Weights of a small GPT-style language model, trained from scratch on English Wikipedia.
Architecture: RMSNorm before each block, learned positions, biases.
Each number is 500 + 40 x the weight over its row's rms, rounded and kept within 0 to 999. Layers, rows and columns count from 0. Numbers have three digits each. The size before them is the row's rms in percent of the matrix's.

# layer 6 MLP down, 192x768, rms 0.0534, rows 145-191, columns 480-575
097:471471454468553508544502506503456522480483498499567486488422460610484486489522485491494478496477435490495411483529530489494563513479500511514466429499496506485495504470524453517522482498492494535493500543509413513464505431517505505508504553525507502442478509587521445525519486427524479453
102:547482481511455552496495562491517504536478521493458544562461494414489527527490485502549405484497466523486430580446555517469478458460473497469476460447501518515509419495543494498464522490509447452484506475509451501520511504355478487480411517522509592441468549405530533447480495523504455596
101:478533471511560531338475519482501462468515505502517532464487527498460473463506533491514450452474453444444550515474519477480484533448461592501476504452509522606476515498563507512469465510473561514474508513479510525553537498592516510492572509494547467532446490523471615506498476450470484497
096:470441579500491531448588561495481449521446531516538532551516509520444504512494513481518495502493430550534571517514496545533508628491517478533483558464460519455492467431479482528414483589504554460533509533476425508446504507570476521494429523542494502525477484492497529471524468445483474513
098:403455556433495527518490527461495500483477599503539462511434533507518493522457477439484601499440499452555505550515461503544520496558446474509524460469521523481500511606520543528567532555508519548482552491506440485428488541494546460469532471408478503506539539547476522530475430527436458573
105:525537517494419535593542544566545515489479487526529428486506493533526483573538485488480570486416546505513424501557484423445415457513503453505519461480512535496500446420497470455493493461502511471508495492452521552468475518472418523502569514501558520486506550515470493517469574466558473464
104:580394509451438488461470466509473471500550439526570514498444452504449530485466500499401482517466557512527413533546511470469492499538451470528469534459497456508575571518505516466524473504527570566484503485511456470477480526537523473453470490547439462455573508531525496467458556467485495504
098:512494540547551449411508527428528438494469495519479532542483465571561521491474432410470505555462515456508601503427481437538485561528485413535524560531523474490457528491399522488495458555493502516565535583529498503494511482546453478497511465496576497495529442380467470487427509524513601456
099:576533462502496459541463445520450590569457525468527499523455526513525482405485482442429556510538522463505502474603507529486509486487485453491626464565513517493526531471436563460408490465515457455489494466514477462453473498531501490496482487454531462567498521495456452501560439486487499531
098:418507491534555532469481496460425501585546518416450470433576488506449527508508484480559496548510551565481496513493526459512509454501495540505461480426468464524535512475571497556448534428442508534513496511499500455452493461501448515470478445530446461502534479511523534452451553577543507466
100:521523456505545478505552518528470502548572522474521438537397547530531499533473473498530481538522482445483478485531486536493447432495461497471530515480565504532492531493502504491496551523526536494594562483521481636480532528483504540488513537517527595542483482529504507478527403533545474541
104:556494407473521521536472504538446562593434520485471545492500474449529473482482493479536538485606488494560488533514486523461425447426467520525514481615518391500502471522457504475499492542525493502439452474447490596458545489537493519498487515473531479509451467495503507476520553507447453515
103:518533493526528573471550591504527484446525496428519523507549476486537516504475492445461459503526484537520522553504522451498477471464486507478535515461494531524435469558565518491575516538539460525502515430497518586454489455575476537490539491506510486502535479547496425528457506458558489527
096:551507534469493542550512492474530469490575537555524498479593530468461491441512487465492478524472544468475515566541512508518492487526430563526562492529510556493539503512475531453494467539476419475550532495509475485494492568516518484458506490467500479470552493473570444488458540481536431513
095:423490452496550417467569477523517421454418528506433455558500526545502431477575505470550497582476513449520475427483458498440529508514470542476480595431488590480560504529472528513518458543479504530451499501521489523498480456568479502472512508455487540454505530477530470480519475484431540539
099:431534536492508436558498547488486544503423564406407492508497541455465510548527537518492416507519468491436521498456487516499524611500438531544436533471489552512491511576417505539543512477449537482516511505567495419536508485488465510472464525480530530560559496468582490466543436511500483513
100:478543438497412539481514498455503507452493422533579557420452442576580493552476429479468399482529546487472515577532486541477496480486493463520557559502522448531514440473488542487520476538588467494478559512565454537502458490478466496483413521500563570518509529456504454467487486472401443568
099:515518542511545580474555463509512495496516480473506520479478553405471515535457523457503492522541457525479562503545521479477462502480511416477492517434493518509494479467468499439440540517512503507478467502486487488564525446530525439504571450528472468528474486466550528526568538539467531458
096:515505468566482464508494503537470459541469510516479461501538495611489471485542508470413432473502474513486534610478465468562545459482507507508485496415504500455513504457424513443516482539500463494478484456517479542572467509499436527498487384517557507523482513504518513501485496497560504437
102:498493486534457512486440496514580460485551450540500479506395504468550416462490457474491544502476508455454494479456529511463524471474466447490445514519525517461439494501495472463441499521468502486538455451481453544562486481504463458492525454512533514456481536553522466501471576491530450499
096:536570509530491555582501520433558373525449475585609505522470530473532489505474506487421543525553489448482521562508470514480525500504480472562565510589476510440495459558438481459430433515455541472547485524467495605539476511500488504477507478533536454510578581520511483522478483521521589477
101:501492484537512536471435458497487528535507498504550449495503503528511534472559542561491532470524436504513462448462474493442461504497465484479496496399517480495486428533523478557553495493575525486385482478525456520541494471530454482491558452504533488467475524498516521486544419518518511488
097:569489506508511465484432567477483509508525450500506446488481534534534501499554540471493542533565563514435505469412490461448552571500484560535512534437515534493570527543383498465483487512512493511454489424463548548508493456524515575512506467513541561487541502543505516462496500478626499514
095:508440544459555459482492525521547489541527547478527535543515482537520518461481528457542479544494424518500508518543490529521444518501490350522448504551475479475510483433481498493489475491517497525576518553488440572462475455484475597504490507498541511522489494480468526494507518546514541427
100:534446539493450524451466490554483523515470454484473483514537494505454502503443565497487506463517459580467511482530499505470557478465480539481512515446506534500478501454505463501459524515569548471464446468544514449494515482491591544493482560559477569481521504489490485468505375506467524549
097:470514542450478559520491512507575489502532566517487512487472459491471507497520563465463487527466476477568543463477499518422580446464489523478561470446470589523555551478466527550469539592526579510479504532532542446457510526465511471482536499499489501480454523580520487478496469512517423443
102:461451497494525500511586506531452440555513541392538378503498511470457472472471524521518500481530554459486455506440511492564481603523394580509465472519437504517517479476545511486431486476474514495536511492514535445485492486518443507474465480496481423488543547482565516535519504463484491466
099:441497454483475502508412434540473564511518481457411533515470535490483491394443510484495517476531458512438529529510545510552549528493490525575542447515502447547517514593556523541523560456598523488396444485475515503496505485555520533519437487479535526513466522519456499530510520520486444522
092:548455421494465514496473465483464520520563483486521497491393535469514477448399567513499440510590577532460439581581488530474408438407483502467452506512489524497576490518505599461530472522539505453523477465490553445454488592557563493511548466469510503488491470552518585542435506526539484459
093:576494489529489454541505542580437635551450494508478557417435505454483478397504544496515508458521460486506518427545477522554470455466498472492523510552503498567507481502543428501450491520568522580444529529467525517440587483488516470524530508476478470501502460465503468505421519557493431494
102:516506480507440498495422439517466469465501455511564480545501498505496494403577538500435458540503422512514496526490506498515497533497421516498561494502521450501533505559517518513453498451446457476500504576509448481490474503521524467497493477461537436430470494475512446487520503489509449423
105:463529397487465548585489505525503526490477499544498492520470465455552480434506472544485513543539490483522425460491491440444489552482498517478503461430464506521522482502471551491546475557466514508539569552472554444454502520434522510510547462482504460493476482467514517560369448501583482460
095:454450426573561503483436474477541538493399479457465587482552458504539522499530529478481425521499532513490526450501510521513529564464477502483459373547496509522470498462522457498511540549428480546564542504533499473522483487500461485484488511522456458545518454478445559464469521493500482501
099:489535514493494477534506512495528577563529517463451502534415483590545491511481452510475432458493501528519486513501476560461486500405532414550480551450514522472504471561496483517535455565518472440488534498560469521509513497473471481486527529511490492517486608467491479505517504466519483584
102:513527449584472539424409493588482432490450491520503509502465515474568512449531503522497573503505456399517505434504492478504509451496504420503498492574485497481583478476448510473497520506536491503448426505522555566423504478442559510464494429438553486480603527511552522500497496496478539528
107:519522481442436508557493513506485506514562485468541472496491472494435467498530408545515450498514541503466469554492497499549552458511482512525546453561471491479515511484397486475436520551514491541518494533412464485379475559442495509555469490461537427454454528504489503516567511454415474495
107:559544443508459504549542463546529459472537441500461496510549497474448481517508567462533481518460445552548504530527550440551529545502508524520542463472529534536524476430575497474463507473446509496577501460471572475370533536507493430456450464556523551548484500515524444476470585551515548559
100:453490558544431461508557500494531457502454549477416534501550485494490514482502531516545452548475555485403530611495513494495483509523531541453443522460468516530504502532516485404558509564456457438574579522447505476493467530442470475543498533469411512457480522518529533551518476458456473473
104:533592486507468554396551462482491548508458541562483564538557519646506500499510452501485569513499472527443540524451505573460475507503535505552572506494469524507530499495486510473564534440470497482426530523453449503522522516580473446510498528510482505483544507489523466484478467424493471468
096:517477458483515462563459536505517540514569643486525493570502567544462510515516506465514496501497478478531564482514500460492428428550463488480467483446519528515499564492533560464478520552460535450565553461539455488411499514508446516488422463516502510540471428447494533479513507533485488392
098:522529511516492510598520496573459504462496548538489507483642483491436498515444546505403473533498477493488550513581469539511509505535527486492539488509455483451459512440479487597470495498562517529513533483522491426564495509497520551491503546485519575482517500432556558519551487471470507494
092:490492461530494499573518598524523498443546448527455520523477503451488496499552524525490500520485629558487491486481544438487572540422456534463473528505502546504513475531481484559455525513566563492567542515511499537471498534491581452442491520460533461456586523515481445481541520561455441485
103:509445534492484457433509526422412456538524477516605498560511454507539475556473449450542492467477492506508538492530427551530472491443510529472530521557503442501479460541551403445592449490545431535535479444528505560502453480440490520510531501476467555498447513498526486509522546478538461432
101:523491518446533495460534445525570532507551522461526510450473529548501474528440510461452485530559501447535485505443484495509488437501538501502523498538515509458524542469514495504529530461495518493526464499565505546422488454530511513529487465466537495505517476489454575518470587539627411536
104:547502602474505525422507510533557588517457471590490500506504518561499493477546480463480536515553462494463504500506469560444452465486517456508507494437487488466521419481530434517525482459473441507550555472529525515538519508530452510491485489492507494550456528575445439494550474468558494538
104:465485510502484503476568406481519511493456479530503594477451507522553511455508525442506557495468439443453546535569492486547457519448499589530489513563469467488527457480547518503524493487505478468487505457518526553535495465510569456537494507538507520477533506460536517487528538499581499515
101:505493464456490538536589519412492482491453489476481458560451514522509535487537486532453605528542587505510449529544520493435476506443487541506474492536483564508491519525439484512515574523477464519440474473498509468453564522444479569488483605498478489479480549464524512480427544513544485577